Each number is 128 + 24 x the weight over its row's rms, rounded and kept within 0 to 255. Layers, rows and columns count from 0. Numbers have three digits each. The size before them is the row's rms in percent of the matrix's.

# up: layer 7 MLP up, 512x128, rms 0.252, rows 197-249, columns 0-127
# down: layer 7 MLP down (transposed), 512x128, rms 0.253, rows 197-248, columns 0-127
up197 103:156134165156089094152181150124115110120157085106129119154135112119119146147127132108123160085089156161131114118130107072146120136136125125124137130143176156116113109138121052112092127157079129104106129104126109107165163109154153090148128127155133113129114101102138169156111104128155149120155114095142114113110128133144122119097132098109181111161147111095115159120120129162159150092123
down197 102:176139111134130129151120115128114163092135078137133120135170102109118174156168068138105131137084130113142123114151131174075144148123083143137118130126155126137114137109111104113102154186110139130121100125166136126135122140132092135156103108156109160107123184127102147131137151123113139151178078161104151110143107162106142141126120112108085147105126135126108142175154124090094124122142
up198 111:155113155107113170154140109120089117143125133138168101144120125137145129120129086083110164165139090123143101164114147116089179118131151094118125098060128159104143151162172139105109134126123096151086145112136129145172119153121090172099109141114129105115167168144137093151127125132150065098128145123126128148132127130153117127114132135120135136105095160137112073139113150123104160144137
down198 131:144122176103074149145135162091101096135132110127165144110124118111132145080141119111131102142144112125099157123129159092132126115146115104151146108141135102091132135168154130074111153130184126109164148160119161109131109153128129169129190118139156087106129140138113112156125110128113108122101126124125139133142122102144069133117160093103120138096134156117161125155101119144110091077175
up199 095:154120095138122150152157095108064133108117144143130127135163144121123095131133119139124125173172096131131154128139139112123154142135165133137161156148119122110169169076105104150147173119108155175109143146113123097089129133109159151190132097141127117152124101152130129146117101106157123156117138157127072119121095163064139097120104143127150115093117112120146110132156165139107122097138
down199 102:127122125163140116147145156134153127177165115127141123117105124162115150130104130112133141099123152138154098118117132110125166100148111135159083113109122120146095108153138118106127112122102119113141137112131120152123099111142158146132112125106146140106137131255097098116138117151108173115152120120150154133147163070172142132146097116124122123156131116138125116106075110156158105144145
up200 103:114121087125160107115146081122149101135120131152121150111104135146138155074110123138175168153136113175141149101075143140125132137131121136152148156149165117111138175124096164135120124140117149104122114123103133148098171133114147114121133101152141126151156123085131160134165142171137108127112139073127153124113133110159118098097133125100098114177079118139113159100128079127112068153122
down200 096:131125107125135108134141112161130122136134102146110121139164129144099140122104104159166147134096152145085137131161133145079135122099151141134108129121139137096135159122094177098139148115125158112126093081137130124130153096101169111143112106097132099131118125088076137118122141154148128135091144109112120122131144098071143070142163087102168160101138124137060151101172105148135109094129
up201 104:146101142116162142114078137103135091142172112134139133133114124110111145063095097162104114116135102108128099152093137115116156127150086158144111150080137137115122163151160139099132149123138083158144127116119136118120140159074117145174114129134102150116139124104113133126127152155160102118090103142152143115113143091121131164096097168100083082159088134132116145121120161112086148131150
down201 101:097160142112124125122120160066079148134111099112164153119144131111074113147176120144145085088152081092127128092110147149132106153106156151134138140078130123136139154125153123145104124126081183137120118137121127125149134173118129146167136106143132105149163132124085150118126137150144138146144114110138134147141123093139085088093087141127147157103115151141116155108132180106143139110167
up202 082:147133124143142142132112126116159098149145129105148069117127147139141117120146153088176086164108106130087089108123166136112140125144119142131154112131166072128149120104176168126128124149117149102134142093114145177103154138075151133150050152118131167127111141122095131111129165112157121101123168109121123111142123134122094110113127166114135135128150114105113115130111164150107174088119
down202 093:154132148122135057132153154167128151125153177189107127150132140141155110096129069175166151091113157117149144126121139163104151140122100140134122138133116106104159142159099132113177158171126143134105133101147104126132119157125127108104121132104118120092127137146098106170119136123109139140146120161167098135084137151177150116141106121101186144143109149142109135133145105143133119121164
up203 101:142114125138083174179160122141143096158125168088104115137157134142136136112121124114165126124078120128108113132114097110122139123124083148126159127088104145112134090127144150120147097102108082131115150140140105146149138122177134137128136104113118160140123104120170109133084115087151166125176140122090101108123144060181136124152112161149137127145121129074101120134128139103083121107134
down203 099:175099157119162118132149152143140151182124120128097186128121103108066129078136159143189167106100107161113156167134119115115141123103100113136124157119120154167138076120113135099115108123124102107124163119119092171127118107162104138151108111144098138089120154104140139117155117109135152122110138127092117149101159111140078124127127105168153133153146160144137111124127108113143138095124
up204 106:143177148090128157140092113126137145170143157172054153167145112140101156144132149119105168130097124117131100093149146149112139183135102120132120104103143123120173130140124132123127161129124171135123090163112067113107155154131125140105148119114139139146099150172162131117086141100126120159153110136089094114179098134161136133136120113086117133146096139098110114132102131129131125135138
down204 103:125128155128148124105114095138133133110095167138166123097129139122130112138127142112153097116136110112115115130161122149104116119148183134111188138133098105135105139127084155169119133166148138122111181115144141169151152128087131106166151097105123145160122122091153124151153136086122116082136118059100120161118161153119167119117137190107109152154135162152182131138150113129111123130116
up205 105:070137187185158130098089141126108090156166153164115128107131144137109147141154115110157151096133109140107135082114139098131123101167120137137115147109127137154145119138128142117157103151133143134143152105128104171156104130111125097171153122162177120102131130109135109126143101117149159151061180070115099121144096119129112140133105152136137114100133097126128133131095107155104141124137
down205 096:082111080128123099120143077128136103160089171173092121118157130097122141154134125145151066149140113138161122116125112158118126084111128111084092127114142135112135143125104129127135099124130097169102125113108125165136153136133140157142112152101111123124127125103152104120104139113142195134135118162145117159155104163101123160108113111103165078165146143142109146151103121100098123097090
up206 099:135127155156121185158101117149105092155134157088109123126139111138139131118157126122127167146124138143133096139096092100136119098153120128125169124128157183131106104179161131109097123171119131125128149075096105144114161118159102145112113122126141123117101138115072153143142173119154104102114126077098111130125122105127129144116122138091134098182125154140129102137120151141086123059141
down206 098:156096129120100165139075152131137113131104129145119127125154125115120120150116142126122097107158111096146124141131153106075132136121149127107096149125110167100127124113105145161134139133137175118129135094128119073151125133157120133131104131100145138151124141123061126161124114118181134158134137084088120073109130133123131090084153145127135140122129119088094121155117111133154160075213
up207 101:119121172078094103126144137114154130133185101100156098115145093102110126137127170117139142122130119142130147116135161110147145186141131098116119086153132147126116127119150113119152125127101138139081119130120156115088123187127174145120130124135139101100122122111102126084098127133127163194175121134108120108145128140135107072137132134127178162103112120099119110101159091121110177128154
down207 093:121162158157079180145107082103149123134122145107122103147140156136106119144157130113108107138119089130106085150122142113123071145152119121109175157095129112099116137117112139126104104134119086103171121121111128108148166107100150142118131151122115169120127146082144141139164098128163151126114150138111165180149114131165106117107136126134091103102132090138170167125123166091127135097091
up208 098:135094133141147119122177114122144080139143136098124088066117130152086155149126158131170120151118116105117111129139095131133073148126108136127131130193109135146143112095127127145101098138151121107108102146160107129154131147109168125103111102134147130157157102147117134137099165149146127128151158128097079127110143143163154144099117164092130100137107100103158129123165179081142161152116
down208 096:151119070137133135140109153132135124129141159112109142107129089133095134120103146096190122109111129106153132104106092140111177131158169150135093121133135186115113103105128176083062135116151104121113150093107104120114103113128154095136156126150135136095133144144146088109121119182100125122104120124155124117156128114106111092146140129154147116159118094162133169129104096139109126148175
up209 105:125139126137121116102148125108112147109145131118128088169110131155105108116112139122130119094157063108127130072087173126133161143106081171107136157137128126141117144141147103126135132141147098104118155136090112127134125140138104131129138149100151159152139096144140078111133083128137176127202135137083160143163110131102105155090093155118149130138102160135122135128101113117153091083157
down209 113:074109138103177108130129096139129121141126160131161142140123111118118096102152144166085174120152106145124172116149137153102123091068095147096155157136103159111132132106118126161129108131138098151118123133142108143160142153173133149111099150159102143137123108128142124138105107103116100116144161089101094094144131127113128138058125174133160117160086157143115135145136156098117164126139
up210 105:138137133152148148129154108110124128157134131128140090126159206111118136091128103141132127126121123118087092133124146105078141078158078118104090089127139147123112122137124092118138107132144113140079145159142135122127068129116146177150113108117104106132152125158106082108088177133126100116124121119156151157134149077123150128110139137103137131141098092138154121123161145148102162120078
down210 104:121146167122142141113152117114109103096106124170125143102113117139105109158153130130144149143099167169124107142113107136101149086117169117099148088124118117163149142151140160119179142095162129118165128118101146155120167125128100099125143124128112131117085134128150162167151114182169107114111137129121115096080168114115091123144109143132115117186187127109126092145124135125173128086114
up211 091:144136121138177106114148111122114098138123108104123117139177088127146159080175102098129136112081132135128126148145116114141125114119096125155154138155150108164139138139107151117102125105095117136098115120082192079105148109105125156122143190092179154123134158102140116105140103126140129098122151165120128125106121087095149109151128104089143114145114124096187137160120121113146101138138
down211 096:124132142124140150131133183155069138097157115116147129104128130110137101122140164139161141107129149122098122121110119154156126132118133152118146110170099088125128161087154138144127099125109141147167137114115188159166114136096115126111142141091123138132166093104104171130135101116127130087127107119106101071137119141130126146119105108172114148105071137115207145086153141146137112149119
up212 087:121145122120115139117162189123097106091130128098157133122126125083111103082103106139128131119109117134126118098129127122146125142102100108062144119172132116101094089143124126134143125106097166162118157086097134174065141152085117157106131141106087097146122117114119127095136112131175120150120153149099143084142153127132167097136155137129150126095115103132122126149120133132073147110165
down212 089:119109142186105109137145080154204167136149139160084119143089140152156135147179114090142171160105153137145138136113089137093123134146121112142117128125145102129144133119145134086122123174137091100129137146140112129175112102148125126156152119127119120094105142094074139113100134144104131117187127135121133151110135118137102117133113120153136117127165130114086126109168106171138134118169
up213 097:127120148160145136092119128162059140121107159140150111120136146135120109077115133152093085110132131165126132141108153131120115096113125146134106103079105101127107114138177115157149139159114144076127156127093131123157136098131168174114106127187137122154110150139080168114150126157155136148147121130116130159141127109086128140124113089125103124145111109111140176087126092147113088132098
down213 096:119106151134132172175152135137131104156104118164118122172131123135160107172114158112150187105161111119160141083142149096057100170134118079149113126119161136157095118105105179104159146127122181149139166113122144129155094141137131104158136125130134100111122104090110122142084138106119136146125087155104138141121111107126112137132104151114133103135142144098111112122150100137130163113121
up214 104:101142129141122125132092142098102112133116131178136054126086099127139112091095124101144116167110116127134099138100161126126142143151099138151159136113178134126128125152102068159092118155178124120138150149137141154151147132138133153080103141112109145111110130095092162110140087075117124111144148118070110126085145125124105148130135164120137089158083117101136125143114128133140118135154
down214 114:148135107142145142126114161133116162160144121101154135110168112134118137126106104143139095084117131144132114140124087111151105146108130146110105155134112160126128140148133143140094121148043101179103155132125093081125136107168139098151116157107142114134129131132159120118137137156103113111093145176128117142174103155137111101153137133153141117134127129136043123099071146166138115133087
up215 111:143093114105108146140132076141157095162122153156135078130156112212119140084108109074115148140119152118103095188131135143123124124120101152114102098141143116157133117129112120157087133086139138145150149098158137120092122126149121131120068157107130162136148136117149119143139104133107103095109105137108125120133118159149151119100103129091118118108088154150124148091148108152107105095127
down215 110:137115152146154112149110111095104132137123097131133106136113128088148178167129131136163134133089097117121153162135137111100142149123152104138155128135158113134192107122119090116152108111161112100149106122108110107136137143105095149109128137091096103084077113109146160136133151145125053135160160174134138166106125130128106098136143138126184114143142151164132134144088150115095142143084
up216 104:077121143107125137133108156119102116136138110114114127123166137131161161172108076098128160124115133106101119155149110154118148145114153132115091118088112153103127134165093119167083119137173129116111107128104117166128083099119132123162112147174098155158118156125137098148126142100133155093147120097158187121093126152125129098131182113111158104116099090093120096128095108118128144107139
down216 098:143143150070135108111112110114095121125106121130118130110128111104124167145145150114138116090130125124105122122119099165117122110153133115123094155142116170121124189132117118082138140092202112129116116146112079103113099124132094126093100114152113156094147143154177122134117119153102168131121151125142160113100152123116180107170125133128105137125127068115140120077106136171133094105163
up217 107:107137091134157096128154126132141118178112148111104073155113157105144130152105138126101125149172153175115133141125125104167097142119166147136118120104126130149110113135100133114136111141083110105151116173113110164115162113136090104170119091105116164107098118137102109113131161128131081120106136103156143114081130161145141155127088126145124112123068086156142167157108110137151139128083
down217 100:094084160126149088149155097102148179145124132098134143130092145118083108112129126139118112109128159122071187135118138104141113142117126140140158156099154164121086138116104154124166152113137158102130119127137111098121144129143121139167158102136140160131112167092129128135140101079107086097099082157116133121112148125125131164121151138108136121111182157139160093147110174114127143104148
up218 106:153120180120156126097136080072138143118118167123152108136143120129146125127132145158166152149126143126160152121109190114092104122109121097103132095148136152098135145168165091127095147149113149110109135085137124129137099104150106157104131142139118114180129169159113151149101121131156095134108122137132118126151116155115121164114131108099116130098117120109131122076082074097077123151105
down218 107:125119167132126110129106074120127140103126119130135119075104096154130126149155193152136145161107124119115142154142142129087131118111169096158110091157138157125158125149137122158101154177068120111155149139163132129094118180148114135139149099124127112103110133151115143144107116096145157097145117119122146153160123122164138096160133102137116109116169119164100084073096119133155138111146
up219 101:130128135098123086146119098128158133133111085148093099110124149130088121115125116111126134147118102141095148172133166101174153163094079152134107091128124162132127111134183121121162126150131146101134114134086123144164119047126095136148116113107136159153139136125127096128129146108161144135116125138116151130128148121092144107157137126110135077114140105110099180107138086140160112117184
down219 107:135134138102120143203155109126153130101110111137149145151101121139089122147114108149114136150101149111110119133121121129095129108129088141139110135114170148106132083110144118106091132095142126136160124143161137140155101127168123108125129122110114059114105127085113124129109179113117165140120143128124147139121166109158120122077166102156124088167118149129077138066124130173137171099142
up220 106:087142135153132136126086091165137076126156112120123077140137079113172100110088121136121073126152122115154142119139070148128137110143114098147098149147134175131124136137122134147141126154138134117146113119146114188130109167149128115112106143089145113161119171083143097101119094115130104137131129128166112094097095127145139118106158112144113160100085181130154158110113149136128131115119
down220 107:157124130117138069163104133080122147118123125170162161132122147157160067108120147137145122109133095168149127136148088138138175111179112120140143110132146189131143107136137140143122126120170172119133112148127154069167107141122097100121137097107107132120102105140131134101105128095139143138136137145141104098064093143143081136116119117117112128151155112157113109178133129140131149142137
up221 101:107136139131142163115127153121115114142091210121148141117127115131118100161121149065154123157097136141124146104094124138152136106148128135123151142106121138138125137178138102145115120122150156143130143112133134125090115152113136169161129102094178125125144093114096106102151116111139170102143135070107133102074143130142123140097126146163081125122085112139111138117083124150072142173140
down221 106:134132083153155110123116159125162084122115155144075139145133102098134143123120157148109153143135100092165165135119134149126163090136168125124112166135157179094115159100163114098148141182161092122157121067175164135134162102145099119094118128127083134116142122140137123117151116132144160119155113085174144113124139114123142140151162106101126115144133108102131096154113139145109117134113
up222 087:153153123150125118165109140129109142103138125135124119113165126146109141176123099078092145153079153117113134170115124130125126128122139088107120117108140077082140118106125105105153139135103093151153177086124147131128162159094125144089093143102179123112116127141122081181110155113166115096106179108114134135110151147088088131140121134090149159144124119131128135171150132096121113116121
down222 092:120101131122078122130137125140133112136133118147154110113110151159115112094118174134164108105148115124154143087156148117112138124109133118114129134139118047129106130157128159137126112132149163099103088107084122129144086114142128140161152149122103153141127110115138141105130125101097156164146069116157119109132086100145172111122147148153116143131150119142197107140077128185137118146174
up223 101:092084167130078126105127116147150135141123143160128062153139121151074131146124128124108102091103110143153130143143113099096095138145147143153109133137113117106128144151142126133087155131127137156135128108119086143130154131120153200116099112158128162140131164150115108139100107087125128150141085116101105157116131140087147130108094151153157117146145105137088130173093110166163115132168
down223 092:148126128126155110116144169109073163134142175103138118152122141114137098149145099171120175094130139102152158130112137136167133109122124125155138136148135090116125099145124167126134129120141127119146144139146116076164118121064112133126162112089148102126109131160113162149169153118134118101102108157157106094100109114105159135109087121080169158147096159088159110113117118133098097112102
up224 100:118129192148129104105105125096135140132105125146106122174101122117157140118092133117123141106122128139103109121131117089147125141117116109127136109113121112132087152133125113174160164096118153067120178117124146130126138125164139104108140097146131108148138092149142072162156085084117110165111192125108121103127131153127139125103113103153142099119138129064125117107131097158194135143136
down224 102:141147138144116121090129128151150126132129107124065122181152140115150127142147111148088122109125098148118143114132128110146114176115167122153102134155115114146113132123142136152092126104101145164078130136088143086134125105116164111125103122115162118190135103098192113117147131138147141141143122128125109159140108133092123124121148069100087134112109136142060136117138135074120110159082
up225 104:129147176158122084150148115135119076134135113124149087142135122154167116127145140130112119153127113186098172174149108114108148103149110171096105149146135092108098117130123105126114048123088095093149123100116130151116165123126106142127134140160126164147145131150073085138126090158093138106118133145102133139129123143155137140134131116112117117107118144143117109171119126131164142147078
down225 100:158155068142127151068100125125125114128170083159106162115162107124108109134098127153120107111146136101126098130122111130133135127147128159155166121138165112133103098114136145153094180094085130139107151118111112204101087118141120110120159098138154129106144139123147111125135161126156135087151161123082107151154129144124127129126142137154121100107134148094161162096113108130165138139095
up226 102:098128128101106127111157096112153145142148111070135116114162127111178141108135149078110129112104134180154061164136104081111116141165081135114157150093094118117123147144108097150106120149098109092108108161149091152166126144126144143122155137088150152131116159119105151103096100097129161141129121129151132151142116108065143132119135124101130101137121146144103127106135129143114115109161
down226 099:127127123120127116112096156147130082142130156151152150172084145139094151152118152130105181113169129116142206116136096131107131167144098145106107127162111100136162116138158169127146126144160168135155108117090136106163122128114090155147110181135159169101114162128153110128128151145149113119108131141147096121129095118153158110135132121123080148115121098132177131141105151153133131114161
up227 099:117093153140142125103127122111157131112164133138172092173104124128148161145121102075143121136145116101120131123129149115153147168154082115116168116129125160087130128178145154135112153139137158091114166158146124137111122120110109147089078164133146083111153138108122118170120169121110116061097113114159133132133138154118142108118128124144130165112089114118152089122150140086120164095153
down227 097:155085126097070160106131120177122147125108091117149144142134109116136117083121111094140109157158075133153148119141147101145115148138092098131118093112143124136122136136111105134118099173094136125128080140104121107107119164136117149168179135137145117143086152167134104145122135158063145148080137153115119123108108179136106108124129145092093157119122140131113141123125109125093101119087
up228 103:142120095133137143132108118175128191121090148108133116163117159134146109092120110139135083109101114148160125127118153084138130126116123116137108141139141091181056107114139121152150090154118112144137139167153132115117106102127129149101135136104118103119110156110127104098082159130135154130137143135099150098086107140121123069107122123050107149134118130152158093123151119110141092154126
down228 096:126127133137109166129110123134100147134170137123122129138115115157108180098101174098164124126150113135148137119125147109105114168124143128150110096146150042136124124130130132110160157153206121090126108096105099125111120144130167125128146120152111101126133171097138136147122160132097135104141082138109107144098164136144142128135108132118084124135160125125222137127105119130122140112111
up229 104:077112152148151104137154140106076146115120124129137139140105128115113152099122120124098132128156108134103113164099135158128122124152139169114115079112143118120123151143128105129110107134123096128123124093100119172114153126135112075088107112173118155081165131191125108143167149185129128159144156081134150085117117157150111117124134108114094121164145123103149174134128121137146105180099
down229 109:142102116157161117133122093130107118110150140102126166131111127086147173113167104139113122104102091150135116134133140107114080103133131144133137095077129186096086152126147140117139130151103125082179140136123123121152150133120138130146155132133089103151119133165108160118100134137113122157109142150137150168107131145148135112119175104080093102116090100123183121154148120126071154170134
up230 107:139120129116123090107121091143082132159142116109141124137201081097144123144149082145152142104116163093101136095145147104132128108146138116144123129150121096137069139193132114133148114132107138093144130133141130133124146167109125133136115155159114156136157141157079112134082136117162098138146161125122135118128150152122157148093169141084100122170131093167110159090112115129149148122144
down230 103:105101121147127133123117117097160088126083144158094111119094138109134111136111097068162165133122119121107133141186109117123101138117151158105120080106114171106167139138133157164108123067138137118127154116149193149122090127111126146124132102121126124105101113140150149114162122135111072155111124093148137135097100122158086148122109147114085133161158120131121094120128164123155140137142
up231 101:105129145124142129093136117144150122132121131088122094129147130130153132120129143104144159141174110138104127122108175112129189136122164118147151142122191129133119167114087098156149123177131162129104179144161089112142120117157100137132143101127128110127115173081106144082075118120145132141142164107114136100115094078117061088132120140155161112124108160140130103137133135158123121128125
down231 101:166102136128152114129174163156143046115093126159152143135106127143123115115130105184145128153188096143128150126133117131135137127077099133118129169145124093114148193135109140121135104128162119126101145101140149123153155139139093126173129132097125171152119155136131150100116095110160162112150131087156118127128153145152145136139155111140122149102130120160158109149105105118164132169139
up232 102:141140101170137110129105140143090104148078120098134085125126126150110126093118169136114095140119144123134184131111118119128129157128144105108115097136134078148099170098116103141133133167162138131089150126145122156147164132133154119109110128100092125063150115131135167115107106180106157106154178112144134176115105132168112131153114111155122113096142116097131130068136123140148138099144
down232 098:099109131109103129141148082179134132093101147166143157168112124125109071105166124110119142147114155143128093138124133178148089143143130109153132091106088100129096157169125147146130126098129130088177122120149145147137149125088161132150135089175126119113132118086122157142121089119133070108108120140142125158115156134130127137121126111085150120120126160123099080099099142095122114143150
up233 102:095186116109084104091158154160157131155167113149094135131140117166100123138110112120123121132156116131127154103114181105105139108125159160147145109129181116108159122164082169152099133148124126135088082118121135142134106102163149117159111131154097104128146109117102119162102121131141113125122151120140112071123120119120138134168160107100154103144131099111157096147097100124122166145167
down233 103:126105141159155122155137106152120139144127133095121171113097138113114152127115111098155125088112133134121143117145157144105093140162145111105109121141101144131134111122110124123185121139110122136132159132206143093103109126128149135091085122149129111111161088133104168102130088146140178179134171120097120165099101157108122133083145095093060128155130140101148126115125127122136166140111
up234 104:072112172133149119141173112133103163114121128102182119101146166118135066123091136114128135152089109122128168123108083097122091136140107148115148141127162140138111167149132122112114140123120142120116131124161143133111101100155117106106119165132111105128188157129153110114081122120111147122159139136100138123143139130138118170160077162104127074116140186120096107091134139104137132120138
down234 109:090117143102194137106106123155114124149159120157149131171060102134133108141114102115166097104141164113125118110140120146119155117099157127093134133097143205132127148136105154161130142093085120128103146110118123124098113131156130095105130133095138151166168115163145117140094165097123138091163116091150144108113151158158142106130105133151128129114123102128090124113141141089141130111155
up235 094:118108084142108109147168099181129135161124145131102115186110135119112132090182075092090145123112111153143136116093213150124121111115116113161141126140123111144146114122125104167141145139141096139133157127088098113116156100114134124095117114126115144135132136103170130096152118105123093105110126140121145108104091078117146146083155162134133106113138123137114161119155116171135151115122
down235 099:115156115111123104138129173122100134119110127153133122154101171161129112096135169127165147101141110114139133132119103133125138146129139122095084167115156084108135103141133166141091096152171174089111121151129130106109101084132118152129149124103161077103094101139064137142129065102157148137146102103131109074116143109133107121130140129126107153147121132136119115152105140133168124076155
up236 101:128171116106130113129114110121172120158154159116087116130159148123062132125133148089104121095154137169091118142173123131162170144094140137114122090115124098087132112150120143113093114140133116129139149141110135120125191108116110112104087107156157144103136089138103105163154118125133170090161152122098102114110104165156170147110124135117105137135139093118104134130102103156082109128110
down236 107:120083094141140101118124139123134100104080100168136115150124095124147110091133120136153148149121131150121088122134126146094122116163167089137145099155110123130161137099092145141150120127130111097114099126131109185140080146100114130096113105120122125127146122086085135138133108075123139145145099098106125125153135101118088073129092138143125104129147170128108119166147066133137159181152
up237 102:129133136119128118140157139160136089060181137137110106148139139125154168146095117117111119105100119154120133135077141132148139105103094116155109102111111143148109106117086095141120069173122118081144140121106114146141145125158108166148117114145144131126095159141104106141130138157166108154115145104134138117118111185106141065127127159128186115144131129107147127123119163170139122118080
down237 106:119105127146104127139145160110110130141089138120153131183097108149107118136143133148157170131127142138149150112075159154108131112130111126100138153096096150143159159159072074162172104118106120099128085099058141165143149136133090128110132112144138111163156140128139138091158150133159123112127103136141141130116158141146121061125119096133137174143143156153149133146139132146135102149135
up238 102:104122142135128131160113141074122170154166115086114102138084135180159122110151141117139140159164112159132122146144110108095111077145138108148090071126145111151149131116172131141080114133139151109105098152165108153117151101140142150097132139175102110154153125108158129149153146111144145120152144107120094129130139115092064128116133105113157146159124136102125136131126137158090118133086
down238 103:103118070143156137149141101100129120154111110190138137109085125132164172123135141164073114154106117119079166093126118124120117114137130118139162151116117101149115118116134150146080116170166138129092150106139118127150142144135082143134117128147141120151117148162142112088125141128157160117141131132124154160119120103100109135166133126152102119161142143132176107186158098115109124145068
up239 101:129101148130167147100153112096147130087136173167138125163115140149168148119137125107130155148130147137146151115122076072148101136115117101100130096084157121129141169166089124171115102197100127161125128142120127141095126129127115142125123103132143111099119084131153100125099105141114088104109147128184111120161116115162142132134113137112143085114118132087143085106151118147117132090131
down239 099:115114156089104164154139135100125114137142146119136143137153133110135167134146103149145132121148112088125140048148134112109177103142151170155154105141153123118107107147154095114124132160220141136133156120102112115128113140118125104128144119102146088108129101128143105123090113128096111156105119129139099119116148134080126140144091156085166104066108164133130118128100143130117101116107
up240 101:110145108146075100064131123126137131137091119144148111134151124133157146119118154138132133169103139142109113116126120109120108133157133126179147125159106096125149165155161120120147121106105115125095146147165124134125163134120096117075104116127089139112140188133130114140095157126146153118146103103119128120188058093114140067158106130119136156106152138116081146122141091153150150127142
down240 088:166127137115149086148145099152096118130133110129137159148124120168121106104142139106117126102118154121086154126099129117110146148160126125148127163116122076104110087135103144105159146164145101068164124149098118096132133126165133096146101124154136126079159097116135116179191124139139105124117131162130119111107136152132124120114108131094102164182133115130167062150108159127144105126110
up241 102:141118098177108139104115106121132153161092165117130144134127165150137116113093133100163129129105111164113140118125139117121138116103109138128096098101149106146155140117137150137168112138104140152126141157118117089124136106126142130077090145131122158152153137147155164148134140092176151065147080113128116130099119145108109115143090121071121149122108078112129191064127156128107112139124
down241 103:109120143125172102131154140135079156109141105183157103161138139124119154052166117115122141103129156097115123110109159098116153114130134142124128134179113116140143158125099134106109108134123136163139176119103137121126133174123116150124177087131142102125115137142130125110124137144120101118111140164104123105142113117143131095100161166144111114209139162108158118169136100097144140170119
up242 097:151111176146106157131127145181130075129117081129124104125095133124158137155106094102132071124132133164156138133126106089088116135092113141144133048094116128169116149099130134130110111106117174130137135140144118152126108184128139139148139166144130124086121113117118161116104146161138114124126152146137145114117146174123097153165112097121124084137144138134141111084104111117160104146146
down242 100:104151142126105119119139102179118107099135145135121105114123134150158096175108098087142102141095166142128164116114123134106109094129118121106189154124131159123133124124158092133125126125150151104152141173126150134070138168093107103126136115134124109053116136125133173123170100124151126125153169169156114130138102138109153148117162118108106186111142164127147107156120126116097107131150
up243 106:087087150087149103111138116135141110140145082136090143139153103144134144143128136072151128137081135145150098154133115080125141115132097130132146088118155174110086124075144133139084142133100143151097148134127128152199148111147115139141128152101083121146146139127114081135111131132137138136120112130081129129115139115174156133131098132143121126146142160113109090148161134094184157115108
down243 102:111071164114116137164144132167157126143130121166116129122144148115162109137137162114152161101134162170124130142124131080131153168140129110121132111162136163119132062099113145094124106152077126131119109089170170129139153161110088120132127111090134133132119140120161101143128128109134151100148097122145095198124123075159099136093141118114142123156118162152142132133122149119107162128113
up244 099:183101133172121133138097061112140108128121110124147111137150184119189149099130087101140116178113164127139141119095135100109123136134118154118132108112150093157110142096097147142120124162128132134113165130117085113136143105138152149154111165142131139172143138124108109156127127111100137112139105089142131148175131112118141133163135087118063105091119155126153129123143142167125122087126
down244 088:119145145113140082160095112141135122153118130151146101155140094104118111127146122184130123118123174123143112099093143113129156163139114121128098098163137064126143100110093126094113106133159141157101133096143113150092125143172120144135083138141166118137121147164147129116099125080159136159162113130157125107129141112118149101146128106082134104131104139132120151115144135094199157091173
up245 098:112110105082115126134110162090110169085130153138113091145139114112118125129109119101155142176105104135114155155105104140147141146150139149153148128101128136153104135117118135189141143084130124116134145161078131156106122113123115169131125140150146096120115135103129129168125175178139103133121093132110190160125113099140139111154137100140129128140110091127131198108103126138073155143165
down245 099:133143120121098121110124162119141103183122088150135155149125133124156120126157135133115165115101085111156131175135129117125160118153153100151136150130148091117136132172135135149122138119161184133158135157104139129162169149089153105109127118103084138120110139139106164155163078091109150158142111159125143113110111121138157106108078154104156145139161169137167122152161106096100136096104
up246 097:109155116114110121102144106150110104164118133092114154111142109143144146133108128148147093153151131133078141129149111115146130148154126115129094128115094106106114081143166118145135154087122176128147159161126117143102152137164109150087102151104123097196121130095130148135109141086166126129119130095153158110092160131133174142148108133152155136129151110113108142142130105190082167173140
down246 098:095146171100121142149143143126121085098054097122122133170121154180086135126123149116121151160095135129136154122159133104100120129102171134086121151127148118156169119175141106118109129163153123122125109147159123101172127103109148094127099139108123120113113144118114089063112152086116094154117134096110115133134111120130125103083139107107138128133133156145132109148130136112127104153188
up247 103:118147126131116159119130141134154115130109149129092158113161123141130106158138111063110151110084117116086201162103104100087109117125130119144128155128174122121106116145155150142153169075112146120118109122158189130116116092125184136126117132143128118149096151095145152096122121139118120114134122131132097095129104148169123152142088184108118108133091141135108098158123125131124081149144
down247 106:132093137135111109135131116160094128107126151071120103141196116078112149156150162133121134149105138128136142119159105154135149100149137134115120160125170122141153080168105153109156095103096137126139088147115149165151127165104111116134149115130120142111123108091162133098104098124145115106135156123068116125139123160118121136127126140124165122099158167130104150113165094141066124116172
up248 102:115100125085155172129080106124144115132162106143134083125152128099132156070095123096168089118105133124144132102112156127155090199134103144153102116106118141115147134129130121099125118131150135068152118109126151118136143134127097163139107090139093112145118137118132110105141128151138127103150156114109113130154133124093064153136102127179151148132125083112108091152115121132162097100129
down248 106:122170132113147074189068111081153123131125115087147116130108155124139113148132131110160106128151159105096130140147103155096161083135144139108108127105154127135165142152116141078137130115156103137125137134103127122118169179136138165110127135146122082148138086093202129114119108085166151125149148114135126148110152112140129141117134159145115124103134116123101119161134124174123099113119
up249 081:146132143126173096140129109149076149132189104100134104111146132132159152097146151146173149098124105108087092160126150134136118126133128136151102106123164153143116117150150158121116130151139138143129153111089134141114111109108157160107087110122114156094114181129146088124157129105177117111152150130090100087135102092134139117117151106108110140169178166101142156156138135137110171145141